{"num_hidden_layers": 10, "hidden_size": 320, "num_attention_heads": 10, "num_key_value_heads": 5, "head_dim": 32, "intermediate_size": 1280, "vocab_size": 13360, "hidden_act": "tanh_gelu", "norm": "rmsnorm", "norm_place": "pre", "norm_eps": 1e-06, "positions": "rope", "rope_theta": 10000.0, "rope_fraction": 1.0, "qk_norm": false, "attn_scale": 0.177, "bias": "none", "tie_word_embeddings": false, "parallel_block": false, "extras": ["capped logits"], "init": "normal", "init_std_qkv": 0.0327, "init_std_o": 0.0, "init_std_up": 0.0327, "init_std_down": 0.0, "optimizer": "soap_variant", "learning_rate": 0.00518, "beta1": 0.95, "beta2": 0.99, "weight_decay": 0.085, "lr_head": 0.0092, "max_grad_norm": 2.0, "warmup_steps": 200, "schedule": "wsd", "decay_fraction": 0.795, "decay_shape": "linear", "final_lr_fraction": 0.1, "batch_tokens": 262144, "max_seq_len": 256, "doc_mask": false, "train_tokens": 1131000000, "max_steps": 4315, "dataset": "wikipedia_en"}
Each number is 128 + 32 x the weight over its row's rms, rounded and kept within 0 to 255. Layers, rows and columns count from 0. The size above them is the row's rms in percent of the matrix's.

# layer 4 MLP down, 320x1280, rms 0.141, rows 120-204, columns 1200-1279
size [ 98  97 100  98  99  99 153 101  98  96  95 104 100  95  99  97 110 102  99 100  99  97 102 103 102 102 100  99 100  97  97 101  94  97 100  96  99  96  98  94  96 101  98  97 102  95  99  94 101 100 103  99 103  95  97  96 102  96  99  95 100 100  95 103  99 103  96  96 102  98 100  97 103  97 102 100 102 103  98 102 100  99 103 104  98]
[[139 117 113 211  56 192 102 159  93 171 133 128 103 155 158  97  91 132  96 150 115 111 153 121 118 107 152 144 134 153 176 144 124  93 146 113  95 106 117 119 136 113  68 127 143  73 112 103 110 104  77 116 150 164 170 113 102 115 127  67 148  39 103 166 146 101 158 137 107  92  93 134 139  95 141 149 182 123 105 116]
 [147 128 156  96 127  35 119 121 163 105 160 111 140 107 128 155 146 135  75 108 146  88 150 108 152 145 122 182  79 188 155 126 104 138 185 131 140 109 120 169 156 126 188 178 140 165  36 152 107  97 155 127 119 118 173 142 203 173 130 146 179 154 165 126  76 211 116 126 113 134 121 157 124  91 140 119 118 158 134 104]
 [142 149  36  40 144 186 162 178 122 139 135  97 138 111  89 218 136  86  97 145 107  87 169 104 113 127  89 132 172 112  93 116 116 104 123 141 140 145 128 127 109 131 118 121 110 139  90 150 161 214  65 113 138 138  81 152  72 181 100  91 156  88 119 144 164 157 145 117 200 130 155 114  86 110 176 179  94 124  79 189]
 [138  93  82 118 204 140  98 139 107 101  93 124 112  58  88 150 147 110 160 137 123 108  93 202 160 127 152 150 142 150 140 119 191 156 117  76 137 143 135  93 181 112 137 153 119 108 100 120 168  93 183 159  98 106  64  74  47  65  94  78  62 133 150  84 143  98  89  92 151 138 146 109 154 133 157 134 167 156 119 120]
 [128 133 133 101  79 142 128 150  97 118 149 160 137 176 139 119  84 155  52 198  96 120 113 159 162 155 180 123 163 105 102 132 173 114 143  97 143 132 102 101 138 107 123 122 148  98 197  85 123 180 117 120  94 131  60 135 145 113 130 161 129  96 136 151  83 169 119 170 148 124 154 106 143  46 138  87 154 175  91  81]
 [141 162 118  96 207 184 131 176  81 135 136  72 127 114 115 167 171 142 108 164 122 121 164  82 138 154 118 132  95 127 119 154 103 134  82 133 145  66 151 156 118 130  87 143  99 143  80 156 107  79 238 153 186 143 110 100  97 110 185  87 100 131 160 107 149 159 136 131 109 128 187 129 202 150 222 129  79 181 146 105]
 [116 157 104 119 180 113 146 109 149 138 127 176  88 120 146 120 130 130 126 154 159 137 108  96 147 139 143 146 112 168  55 135 127  88 113 128 150 137 166 118 151 175  91 106  85  87 162 146 111 107 177  55 129 127 154 107  82  86 169  73 149 182 133  61 121  83 115 130  72 121 136 143 130  92 190 139 142 120 144 124]
 [131 154 163 152 147  83 112 148 168 110  89  99 108 104  85 146 151 124 140 132 134 125 155  98 190  94 192 124 145 180 107 130 127 160 123 105 162  81  81 122 132  90 160  75 123 133 145  99 104 144 161 156  98  74 137 127  75 127 122 119  70  89  70  85 195 111 163  66 130 108 192  77 113 180 132  97 160  92  81  99]
 [182 120 210  95 103  72 123 137  81 104  92 101 181 107 136  66 130 101 107 137 127 181 149 154 120 165 135 166 139 123 136  70 104 166 153 101 128  99 104 161 123 187 147 170 171 101  53  67  75 126  39  71 154 167 151 158 117 142 117 116 186 172 188 139 158  77 145  71 133 102 156 138 124 157 101 143 151 150 122 123]
 [120 162  87 202  92 138 154 123 100  99 194 109 122 159 145 143 151 197 125  90 157 184 144 143 170 185 116 143  87 130 177 137 120 101 149 146 150 120 138  83  86 103 128 152 115 111 158 179 107 147  74  75  96  79  73  33 168 110 133 103 133 129  82 103 158 176  59 102 117 146  83 115 142  83 135 109 126 186 101 125]
 [151 174 146 122 150 113 172 175 165 148 144 140 146 120 129 110 141 147 165 103 142 164 140 130 186 165 171 131  98 124  95 137 147 103 155 168 137 100 124 132 129 125 149 105 150 137 140 129  59 116 117 159  85 132 115 179 147 164  59 108 114 110 146 164 102 127 147 132 124 130 118 110 164  59  94 139  99 139 109 123]
 [116  94  95 150 107 124 102 122 146  89 124 155 140 158 119  86  96 187 103 107 148 209 140 181 150 146 129 179 158 133 106 166 211 128 117 166 127 110 139 117 166 124 126 107 157 111 147  39  97 129 161 140 128 136 122 132 110  97 133 128 103  14 202 142 154 119 161 186 150 139 102 123  95 125  97 122  68 126  87  89]
 [135 164 162  60 133 106 166 137 114 127  86 132 131 101 111 156 153 148  91  97 121 144 130  65 164  55 139 152  93 179 106 116 108 160 138 111 147  90 131 101 140 123  91 127 206 118 119  92 131 115 104 112  99 189 151 155 205 146 158 108 166 106 110 153 145 146 130 121  98 127 103  89 175 118 102 120 118 127  79 129]
 [109 107 150 128 131 118 103 145  82 156 122 137 139 149  73 127 132 154 145  82 102 113 107 164 113 139 147  78 147 187 127 147 115  72 140 120 102 119 145 186 124 123 129 175 139 164  69 201 103  97 158 119 144 192 201 140 123 130 147  95 152 146 120 108 166 158 115  88 116 115 123 137  88 169 164 113 149 147 153 130]
 [132 170 152 113  40 149 161  98  76  66 122 172 113 128 145  97 136 136  92 137 129 117  98  87 106 193  87  73 109 115 144 137 122 169 134  78 132 180 194 156 140 109 107 153 122 153 119 128 168 136 161 150 145  95 162 114 132 147 134  92 104 151 111 128 152 122 158 174 151 112 106 153 149  87 213 108 167 158 102  67]
 [104 123 117 196  75 199 127 129 156 142 140 175 114  82  91 176 100 152 164 150  89 112  84 112 146  93 121 122 115 142 130 102 127 165 132 179 122 155 126 108 133 174  78 128  86 121 146 110 101 168  91 106  53 155 135 133 126 152 174  78 112 143  95 103 188 107 107 131  92 159 116  97  82 106  19 140  69 109 119 112]
 [137 134 146  77 123  96 105 148 206  99 137 142 126 119 155 134 176  88 148  76 124 129  93 107 120 109 117 103  80 121 180 170 118 171 142 107 121 106  55 165 104 101 152 134 142 166 147 134 158 142  88 116 163 110 144 104 104 151 133 130 100  94 135 141 103 117 125 120 134 139 117 143 129 121 155 128 174  72 165 114]
 [ 87 118 152  97 158 143 129  92 105 140 118 166 175 217 138 141 147 144 110  98  42 130 166 130 148  90 147 166 167  92 168 134 141 154  76 159 145 113 140 158 126 134 150 126 176 122 135 119 139 160 144  80 122 160  94 156 123 134 145  78 116 118 149 159 156 114 133 124  87 146 144 168 199 169 175  96 162 110 159 105]
 [117  95 113 168 154  94 127 116 186 131 160 200  83  73 140 169 154 105 118 165 122 151 131  72 138 120 101  66  81 184 185 134 148 116  91  81  90 105 112 112 150 136 145 106 120 145 139 115 135 153 121 127  96 142 106  99 111 122 113 141  82 107 121 164 109 140 128 143 156 197 141 116 138 139 106 179 114 179 153 139]
 [113 116 188  94 164 153 126 173 131 134 157 103 131 162 123 134 149 186 121 121  65 115 110 105 120 202 138  91  85  88 123 161  54 136 125 169 127 131 118  57 145 108 107 126 173  94 139  80  49 119 131 179 186 132  95 126 128 100 156 128 125 113 109  40  77 158 163 136 147 121  78  97 154  44 109 124 133 131 118 122]
 [ 27 153 165  85 125  49 142 169  67  89 149 111 150 138 158 144 108 130 151 130 154 232 148 148 143 161 103 121 118 142  83 132 111  87 138 115 150  98 137 166  90 114 177 173 141 132 124 191 137 114 145 131 154 128  89 167 114  86 137 133 146 132 100 132 113 147  82 108  95 168 139 111 139 102  92 115 139 200 142  87]
 [133 150 188 142  87 159 143 118 152 159 170 128 177 108 122 158  92 190  51  72  91 197 131 139  92 126 118 130  91 130 122 190  73 103  94 174 130  56 116 113 130 137 131 154 126 141  97  82  96 104 152 142 139 191  89 113 112 137 166 109 143 195 129 143 155 159 143 150 113 100  72 146 164 119 130 138 121 140 118 173]
 [113 102 177 190 100  93 136 160 169 116  67 185 175 151 121  75 109  87 154 145 126 152 147 147  79  96 138 148 135 165  93 136 151 153 123 164 127 145 120 133 101 110 133  98 129 121 168 127 101 202  98 109 109 151 203 137 140 126  88  95 141 107  69 109 132 119 114 134 128  93 116 125 125  95 160  77 139 136 125 133]
 [126 175 156 133 161 147 206 105 208 163 146 101 134 169 111 132 141  58 126 124 110 240 148 112 161  66 188 191 106 109 128 159 150 145 127 113 139  80 113 136 142 178 165 167 131 178 102 124 130 108 101 123 117 116 127  82 126 115 124 102 121 112 153  96 132 150 138  45 183 161  56 102 111 139  98  90 147  73 125 153]
 [150 112 146  91 118  66  96  86 174 146 174 158 144  75 128 134  57 127 141 150 127  97  91 132  97 123  83 156 165 164 123 155 242  99 164 141 161 146 106  85 142 121  82 133 125 174 141  64 132 115  95 131 172 163 154 115 147 142 107  90 183 137  97 192 126 133 145 118 143  95 151 153  90 101  96 152 117 132 107 169]
 [143 202 116 153 132 139 132  98 176 155 191 164  77 105 105 119 144 117 153 128 116 112 170  73 169 127 103 149 114 128 176 141 106 138 151 132 178 185 159 152 179 108 144 149 113 104 215  97 101 157 159 110  93 116  90  94 155 138 111 173 166  99 139  94 125 142 184 124 158 123 141 154 130 110  82 161 124 149  84 105]
 [136 149 169 131 120 106 148 130 153 103 157  78  81 144 155 147  87 156 146 194 110 101 162 123 120  90 134  84  65  80 143 124 176 123 113 128 113 176 133 143 101 102 126  96 111 126 105  92 100 141 141 185 145  69  84 175 104 134 116  53 148  78 136 150 103 108  85  65 144 141 117 116 134 146 188 136  97 136 176 110]
 [103 116 119 124  73 110 188 165  97 104 145 128 169 108 164 157 139 139 117  97 115 171 161 102 121 110 123 120 138 179 100 190 156 153 151  85 133 141 131 113 100 124 119 144 131 144  94 101 186  89  95 151 132 173  93 162 134 126 158 103 140  94 153 116 145 112 155 136 160 120 209 140 141 124  96 129 208 151 112 100]
 [ 89 168 108 112 134 170 108  86 135 123 149  88  81 189 150 146 146  73 111 112 127  78 176 141  92 151 107 125 102 128  88 134 153 140 142 111  99 176 145  84  86 112 151  91  90 151 160 133 108 107 179  96 121 161 125 121 146 126 136 103 168 127 155 124  78 118 112 145 142 153 184 126 127 167 169 145 153  93 161 165]
 [123 154 125 188 145 161 113 140  93 137 179  72 106 156 153  31 154 212 149 106  82 168 126 132 102 140 147 162 121 128 112 121 140 146  62 134 142 124 144  85 113 133  53 163 128 143  84 145 103 190 110 135 108  70  69 110 108 158 119  81 112 109 152 118 157  99 127  47  97 102 157 116 159 105 131 135 148 123 113 147]
 [131 120 164 106 154 135 100 131 100  87  94 171  88 112  94 144  97 136 139  95 121 149 134 122 114  93 117 169 135 106  69  93 135 147  38 154  98 133  92 169 112 102 192 158 160 158 111 110 129 119 160 132 150  86 153  84 134 140  87 144 155 177 124 162 150 163  79 136 144 164 162  77 110  84 153 172  80 157  75 178]
 [ 88 120 147 115  63 137 139  85 152 121 113 136 153  82 152 174  97 105 128 168  93 147 140 117  47 129 129  94 157 141 176 108 147  90 158 132 163 181 134 144 152 127 149 158 130 115 137 152 153 142 140 121 171 143 148 120 161 103 138  93  60  98 183 106 166 120 133 140 172 160 104 122 118 113 156 158 167 149 172 147]
 [141 185 115 148 175 148 113 119 129 116  86 135 118 118 143 200 136  65 136 105 141 199  91 129 140 124 146 136 109 140 133 113 109 123 145 128 133 195 181 143 115 158 107 112 112 147  86 153 149  90 164 175  94 148  74  34 101 115 116  98 127 105 109 158  89 173 138 107  99  88  86 140 119 133 117  69 102 117 138 105]
 [106 139 132 208 103 161  98 139 158 137 114 133  66 156 110 142 157 112  75 117 139 134 136 110 185 103 113 160 118 190 121 147 170 131 194 130  83 176 140 119 166 127 131 129 142  90 174 140 153 148 169 149  87 166 173 122  78 180 113 164 120 112 138  91 201  85 103 106  74 176 162 133 107 108 109  58  58 139 110 141]
 [140 180 146  52 175 163 140 137 120  90 155 123 112 217 145 142 162  83 116 135 164 127 143 168 109 166  79 122 127 127 174 179  67 115 109 146 108 134 107 120 114 146 102 114 168  96 126 142 132 148 155 136 130 137  68 155 177 151  99 188 178 174 157 148 107 175 118  57  99 110 152 102 146 234  90  79 105 154 108 146]
 [138 116  82 111 123 168  58 142  88 199 127 104 164  77 124 141 172 139 205 133 124 198 177 113  83 147 229 144  51 137 137 166  59 146  82  50 182 130 131 134 145  69 109 157 106  85 109 193 121 105 129 114 158 151 148  57 132 167 142 105 173 168 127 146 125 103 136 146  81 159 107 153 117 148 168 119 124 155 104 172]
 [ 90 111  95 153 170  68 110  88 106 138  99 128 156 135 104  91  94 123  93 192 145 112 121 155  74 130 144 117 170 182 100 131 125 159  87 129  80 142 143 157 113 152 136 182 135 133  85 133 147 162 166  89 135 102 154 117 151 111 134 110 150 101  83 105  98 138 166 131 136  99 113 150 152 123 137 159 152 170 154 110]
 [114 115 100 223 132  86 173 164 126 134 135 105 162 146 118 158  55 149 167 118 152 158 126 184 133  88 115 114 155  68 201 163 166 113 143 116 128 139 123  96 142 123 162 192 140  89  60  82  81 127 134  94 117 113 129  47 114 118 148 108 142 128 201 148 162 126 140  72  78 117 140 129 109 128 125  98 181 110 133 153]
 [198 165 155 197 144 115  81 166 118 171  97  98 110 116 170 107 125 156 129  92  84 133 150 152 122 107 107  98 118 115 116 108 112 135 156 170  87 143 163 182 141 140 139 181 152 127 106 139 108 103  74 109 164 107 138 159 116 194 131 152 116  88 135 141 117 154 132 192 139 144 146 146 155 158 120 192 133 134 137 131]
 [ 93  97 102 156 121 134 111 131  78 197 124  98 202  91 130 130 103 129 120 122 113 173 156 131  94 163 198  64 160 110 123 149 146 145 162 108 226  72 108 182  86 144 125 136  87 147 151 157 171 164 140 152 134 116  96 189 155 135  59 158  88  95 158 159 139 171 122 138 125 140 150  87 133 156 146  83  57 120 149 119]
 [ 89 142 165 101  96 150 188 139 126 167  63 107 174 172 106 117  86  94 132 127 157  94 124 114 115 149  80 115 139  84  68 112  88 144  81 105  95 125 147 167 119 138 201 109 104 143 188 122 122 142  85 121 127 143  87  72 131 129 151 174 125 155 160 156  76 140 155 179 100 111 168 134 118 169  91  63  76 159 108 124]
 [190 174  71 150 129  69 121 112 150 107 140 161 121 161 123 179 127 170  84  72 105 132 126 141 107  95 143 193 103 107 132 142 164 129 140 143 190 113 158  93 218  84  54 137 138  99  87 130 128 144 175 104 116 101 181 131  71  70 115 145 154  92  87 168 159 171 102 114 170 131 165 165 128  56 125  93 122 178 160 112]
 [100 170 160 118 116 114 129 124  52 116 144 150 120  78 122 161 125 145 137 138 128 120 129 127 176 151 139 110 147 102  97 108 129 126 130 168 118 119 129 109 159 152 156 143 182 110  85 177  97 129  45 143 150 115  61 147 121 186 121 126  57 146 111  94 153 120 140 102 129 195 171 142 107 121 139 153 131 101 101 159]
 [177 134 157  86 104 103 144 126 136 132 176 170 160 161  95 103  79 165 172 136 153 139 145 136 158 194  72 128 123 114 192 132 120  93 108 132 141  89  94 115 151 118  96 172 146 114 100 131  92 150 149 116 140 146  86 184 116  91 100 123 148 123 130  84 147 147 115  99  89  87 154 140 186 142 153  83 118 162  90 183]
 [170 148  92  88 140 106 109 129 136 114  47 168 111 178 144  61  97 147 205 111 212 179 142 113 144 154 186 176  62 159 100  99 148 162  74  73 175 137 134  86 115 160 161  81 131  86 130 127 124 148  87 126 179 124 128 124 193 151  88 130 103 144 104 182 200 158  88 140 102  87 116  99 102 171  89 114 131 122 124 135]
 [ 96 133 111 163 125 110 192 115  77 116 133  90 163 119 131 147 155  85 135 164  86 127 118 147 146 115 105 161 155  99 106 137  93  99 107 128 141 157 103 112 143 103 161 158 119 117 140 104  87 146 139 132 120 113 153 169 128 106 116 128 109 131  92  90 146 117 160 160 153 129 113 170 121 157 110 111 113 119 108 194]
 [ 84 155 147 142 127 119 127 114 171 143 146 123 111 147 139 132 117 108 127 137 103 121 124 114 116 190 183  77 164 154 118 164 162 150 148 155 165 120  93 133 151 172 123 128  95 147  79 107 160 142 170 109 140  73 154 168 176 116  76 123  67 103  80 122 145 165 114 125 157 129 115 205 112 122  94 122 195 112 162 100]
 [153 153 131 178 146  63 144 161  92  58 149  93 144 187 130 138 150 196 108  68 125 134 135 167 159 130 156  86 183 213  88 163 132  86 132 109 135 117 115  70  87 142 116 128  96 130  74 112 131 120 164 147 141 122 161 121 147 129 131 144 152 191 118  95  84 112 116  73  76 118 130  83 138 122 102 104 141 187 155 137]
 [105 161 149 162 148 148 106 127 140  80  93 104 123 151 146 183 112 201 111  80 161 126 126 131 123 153  79 128  95 121 102 162 144 184  65 141 117 111 138  53 107 132 113 116 130 189 139  97 167 121 121  88 130 109  17 101 159 166 138  94  99  93 136 154  85 134 152 186 118 147 145 107 118 158 171 125  76 129 109 133]
 [182 175 133  88 194 123 179 120 108 113 183  84 102 152 141  87  60  73 203 172 145  97 123 136 118 180 149 140 144 157 151 157 108  64 140 104 157 150 100 158 147  80 126  98 158 143 113 109 162  99 133 125 125 102 154 129 111 162 133 136 152 138 161 151 168 183 105 163 116  97 142  99 174  87 135 132 129 125 171 107]
 [143 149 156 132 138 126 104 161 107 170 104 169 109 100  82 127 134  37 149 146  92 122 160 137 104  57 196 123 158 145 104 105 123  94  91  84 106 210 137 145 190  90 170 132 116 114  72 141 105 160  74 150  88 120 188 122  90 120 161 199 137 174 177 156 135 175 115 128 115 160 118 113 118 171 206  72 118 112 183 156]
 [118 137 182 138 217 140 141  89 116 112 113 106 102 115 138 108 119 155 189 172 158 162 101  83 143 107 161 126 103 140  73 128 105  98 139 166 101 221 139 132 197 150 136 169 117 105 139 104  91 108 169 138  80 148 125 141 126 103  87 122 125  83  50 109 110 158 132 173  94 141 155 148 187  99 120 174  80 129 187 101]
 [119  83 114 147 120 143 104 151 125 148 129 175 189 131 176 124  98 190  81 120  87 145 136  95 106 119 190 159 101  95  50 102 145 156 184 195 177 208 126 155 135 153 115 123 127 146 152 151 127 153 176 102  74 132  91 160 128 130 122 186 122 151 112 107 167  65 169 158 125 120 160 177 143  77 110 129 146 139 135 123]
 [ 96 123 116 110 106  70  97 124 115 124 141 126  99 125  81 134 116 109 147 135 125 154 142 112 116 128 206 123  96 157 190 133  97 106 102 139 147  74 115 170 170 123 141 165 119  90 109 130 124 121 169 124 146 160 113 101  63 134 130 111 142  93  88  89 148 123 130 165 120 144 188 158 158 151 193 169 143 131 119 136]
 [182 144 106 110  54 142 117 124 191 122 142 145 124  77  98 126 109  66 102 166 121 141 133 111 129 146 125 124 141 176 189  96 114  97  81 151 165 158 115 162 164 166 106  92 114  53 160 121  93 162 104 161 118 106 150  98 115 148 118  60 169 143 116 142 117  99 151 135 189 150 171 176 147 190 118 155 149 180 111  90]
 [149  88 152 128 188 170 137 148 139 170 150 177 127  91 123  97 131  97  63  93 142 116 100 175 156 159 129  99 113 133 145 165 100 133 141 140 110 109 101 114 151 161  97  62 129 150 158 109 112 109 120 106 102 100  73 103  86 109 123 108 156  85 145 172 151 135  88 106 167 106 158 100 107 166  81 127 183  78 166 123]
 [157 198  89 147 106 135 205 186 184 127  89 150 151 103  94 135  75 112 159  76 149  81 181 150 138 150 143 105 174 153  88 133 121 148 154 143 168 188 102 178 120 132 119  93 115 111 148 110  80 147 119 138 146 158  92 104 138 124 120 132 153 118 101  94 149 193 194  37 127  89  91 124 165 149 167 100 128  97 173 118]
 [171 147  38 169 167 206 120 124 119 169 166 137 132 107 149 145 178 190 128  80  96 115 125 148 136 126 156 166 155 115 143 119 128 137 125 146 105  77 112  99  86 105 135 139 107 131 132 116 102 123 140  96 168  99  91 135 165 193 175 128 118 179 158 114 129 107 186 135 153 152  97 175 125 148 155 138 133 105 125 152]
 [156 149  98  59 159 112 112 128 106  83 166 116 125 158 119 144  80 144 165 121  68 109 195 166 158 122 176 218 116 150 118 109 102  93  80 122 124 146 106 177 124 128 181 153 114 122 118 127 136  91 169 157 171 126 103 168 150 168 138 186 110 137 172 165 109 148 118 177 129 155  98 137 180 113 152 133 134 132 103 117]
 [ 80 119 110 177 152 136 141 144 123 127 133 122 138 122 100 119 130 184 152 184 110  97 170 127 136  66 129 120 111 185 137 134 125 137  84 105 148 161 163  81 127  99 137 122 136 141 146 140 150 146 170 112 105 183 184 112 102 142 117 159 125 160 128 110 166 131 129 108  97 115 139 130  98 124 203 180 115 153 108 133]
 [116  83 161 178 188 152 101 127 213 116 133 101 132  93 146 124  70 137 130 121 153 103 200 171  90 168 238 130 102  83 137 171 170  95 121  89 128 108 135 101  50  85 112  83 106 118  83 177 138 153 158 170 119 160 143 138 121 122 106 191 120 138 167 179 118 152 107 123 109 109 102 144 130 109  68  57 117  93 107  96]
 [110  67 109 129 110 175 137 150 130  94 155  64 124 132 111 140  97 125 124 117 168  83 128 180 140 141 165 188 104  70 134 161 133 166 115 149 144 169 116 145 123 127 122 135 100 111 130 149 117 102 120 198 152 143 144 132 164 132 128 132 175 125 170 122 164 106  88 132 122 173 109 151 145 207 164 104 123  71 183 126]
 [162 126 150  97  74 123  93 115 220  75 190 123 168 177 110 136 164 152 104 160 154 120 180 101 200 131 129 103  95 127 137 127 122 158 143 142 111 190  75  71 107  93 151 117 126  84 150 148 125 114 116  96 126 148 110 124 120 122 119 164 117 108  77 128 125 133 146 164 198 153  76 143  82 162 112 145 167 108 123 178]
 [111 113 101  77  78 139  93 194 101 136 131 130 141 106 139 116 159 154 127  79 104 135 146 138 101 123 127 142 109 121  87 167 133 149 128 198 114 112 105 137 124 191 130 110 133 105 149 152 134 120 151  86 150 146 149 208 134 143 138 101  69  88 178 111 145 185 115 155 149 109 108 111 153 147 105 114 141 109 115 108]
 [ 78  67 100 111  63 184 136 153  97 173 176 219 118  86 157  77  73  72 144 139 181  94 161  95 124 109 195 142 201 177 149 120 126 117 151 123  75 100  97  94 136  97 155 131 131 127 106 141 138 138 145 114 170 119 140  78 134 127 128  97 158 115 107 190 166 129  96 131 173 136 172 111 132 106 146 118 127  93 154 112]
 [185 144 129  78  97 137 129 100 120 112 137 185 125  99 100  84  97 141 131 162 153 162  79 151 104 107 132 159  63  73 113  80  94  78 202 137 134 152 102 118 164 179 123  58 172  87 168  65 140 134 152 134  90 126  70 126  98 141 149 115 114 106  67 130 149 143 142  84 124 165 115  94 145 178  91  88 107 154  76  97]
 [129  96 200  91  35  88 134 139  64 159 111 153 138 131 128  88 137 146 110 145 149  36 145 119 145 103 103 170 104  94 145 119 107 122 181 150 132 142 102 220 110 139 109 152 113 141 123  63 108  99  94  97 119 133 215  62 175 119 169 117 164  84 141 157  90 112 150 142 132 110  42 151 117 162  74 104 105 116  86 143]
 [181 157 155  62 131  46  76 169 132 163 175 197 115 174  85 168 129 121 170  81 127 106 135 119 136 110 161 143 150 127 164 113 101 152 136 175 137 154 135 112 167 147 118  91 101  93 167 156 141  66  87 141 171 135  88 161 157 168 178 156 167 111 136 133 166 138 146 118 114 114 161 124 179 118 180 157 117  58 236 137]
 [152 167 160 129 139 111  88 127 127 187 150 127 162  80 115 133 164 122 124  98 105 113 145 184 162 158 151 153 108 156 130  78  87 120 124 148 100 175  81 149 176  58 150  99 124 127 167 130 137 160 148 101 115 130  91 126 108  89 105 121 109 185 208 117 168 176 130 194 190 115 105 160 165 107  92 140 111  74 182 109]
 [130 148 122 171  98 116 133 174 195 144 149 129 180  82 122 146 120 157  73  87  66 119 168 114 138 164 125 144  57 181 108 118 136 143 134 120 109 142 120 177 131 122 109 137 129  92  92  82 106 131 149 143 170  94 170 181 121 139 186  86 164 134 101 136 112 157 113 116  98  95  98 170 131 150 167 131 116  33 125 116]
 [154 171 134 145 130  87 160 154 125 114 102 127 157 148 147 137 115 180 131 137  87 122  56  71 121  74 130 180 140 133 119 109  70 159 145 108  97 152 148 150 111 187  64 108 185 139 142 117 172 199 166 141 126 114 131 166  70 112 172  83 127 127 125 138 112  92  67 115  99 134 113 138 138  86 172 133  79 134 138 118]
 [163 102 173 103  92 161 130 125 155 102 146 127 121 135 109 145 156 154 116 143  32 149 146 103 124 138 137 142 158  95 106  94 138  95 142 123 125 105 125 106 170  76 138 126 152  91 110 152  79  84 190 141 192 126 148 127 102 128 113  80  83  95 158 115 158  61 116 188 137 147 141 146 160 164 160 129 148 193 176 162]
 [ 87  88 140 133  95 174 142  85 119  33 154 108 167 150 141  76 144 160 121 143 138 107 116 116 113 157  71  95 115  77 138 167 135 190  88 134 142 160 131  98  76 172 116 113 164 133  63 127 103  74 127 159 161 139 146 110 141 178 114 170 135  59 136  83 121 118 148 157 110 101 146 116 167  75 151  70 155 155 178 126]
 [117 137 140 116 130 151 148 134 166 119 142  86 197 122 157 114 125  47 165 104 121 149 111 100 115 118 110 199 127 158 168 203 140 116  94 102  83 149 108 125 137  71 102  60 137 126 151 131 112 109 100 123 171 124 186 162 167 122 103 161 138 141 125 183 138 124  54  81 124  64 115  86 120 160 121 168 109  85 133  99]
 [158  88  80  81 132  85 120 150 154 157 142 113 122 158 118 195 124 197 156 108 153 185 121 113 138 156 149 168 183  93 139 158 128 113 178 106  85 105 121 169 112  29 164  96 109  69  89 151 124  91 139 108 116 153  99 132 147 195  84 168 195 159  55 142 127 142 167 118 163  88 130 144 140 116 121 131  83 112 162 126]
 [147  77 106 116 163 179 100 114 141 152 158  12 183 144 112 180 204 165 145 105 123 169 148 162 119 128 152 110  86 112 167 133 113 149 120 129 107 146 154 189 105 163 135 148 142 144 101 101  87  67 131 155 162 109 199 150 167  85 158 110 130 185 179 112  48  99 115 129 121 125 199  93 127  98 158 146 143 142 137 172]
 [139 160 176 117 172 209 149 134 118 106 133 132  92 184 101 158  86  81 106 155 146 119 166 112 143 148 126 154 164 154 142  77 146 145 146 125 160  91  95 116 106  96 160 137 148 160 105 168 149 120  51 116 164 131 140 172 131 113 149 171 198 137 158 117 189 133 111 121 161 137 136 118 129 106 197  99 131  92 164 159]
 [105  97 189  97 166 116 156 100  64 100 143 147  79 108 163 159 102 184 167  93 101 198 102 116 123 153 145 101 153  93 135 162  65 138 128  68 120 132 153 146 131 130 117 156 102 119 129 141 122 141 123 120 175 116 248 135 132 108 114  67 138  88 102 140 132 100 213  78  39 169 149 104 179 156  69  46 153  82 140 128]
 [128  89 153 121  91 121 150 113  73 126  70 121 129 116 115 104 119 112  81 153 158 115 107 182 103  95 135 145 144 129 128 122 142 166  76 110 110 167  82  81 134 104 124 102 127 146 117 156  95 143 213 153 128 109 182 138 141 183 130 144  92  99  95  94  78 113 162 141 128  96 133  91 136 185 115  41 128 114  97 102]
 [120 168 161 103 118 124 128 106 163 125 117  97 140 121 124 131  99 162  24 165 119 105  59 121 113  68 103 107 145  85  99 129 128 123 184 181  98 119 132  98  79 102 110 140  99 154 129 105 159 110  58 113 139 138 147 182 177 157 115 119 100 154 125 100 151 120 150 102 130 119  79 122 108 103  72 107 128 155 128 107]
 [129 182 137 175  86 108  85 136  91  71 121 102 139  92 190 143 138 138 147 126  53 158  89 154 159  83 167 101 165 157 104 123 165 108 129 119 108  89  62 123 179 225 119 115 168 149 173 104 109  76 105 102 170 178 119 145  95 116 131 111 140 116 163  93 124 161  69 142 133 103 120 111 121 169  74 107 121  99 151  51]
 [ 91 156 116 123 126 172  92 160 180  93  98 138  84 138 163 101 145 103 105  88 174 102 195 137 216 105 144 140  96 111  88 199 126 129 149 149 179 131 112 139 141 118 104 124  95 184 133 131 102  65 157  94 104 136 178 141 184 175 106 148 132  43 148 180 152 141 129 129 114 120 134 112 164  96 123  60 170 145 161 115]
 [192 140  97 138  77  52 136 129 128  63 127 117  98 115 166 206 151 163 145 144 118 127 155 151 156  93  82 116 109 123  74 134 110 155 147 115 156 113 136 114 137 141 121 107 151 112 184  70 139 130 127 107  99 135 133 133 125 130 195 144 110 171 134 166 143 145 130 115 134 125 175 140 133 165  85 128 116 114 157 115]
 [174 119 128 142 128 126 120 111 150 147 101  88 146  23 151 157 106 149 167  91  90 102 127 107 174 213 146 103 151  90 132  99 121  85 143 129 123 162 115 136 187  83 141 119 164 101  60 167 114  72 147 103 115  94 115 101 181 123 162  80 105 132 104 130 162 143 131 133 128  70  99  80  75 116 146 158 151 152  89 108]
 [125 127 179 152 197  91 162  99  56 179  74 153 133 123 108 149 144  88 168 132 124 201 125 117 130 135 143 127  56 124 143 105 124 176 131 144 118 118 159 126 130 136 127 173 138 113  91 167 150 109 176 155 107 186  83 165  60  92 154 214 134 112 207 127 102 127 146  72 161 133 155 137 128 128 101 132 122  79 120 130]]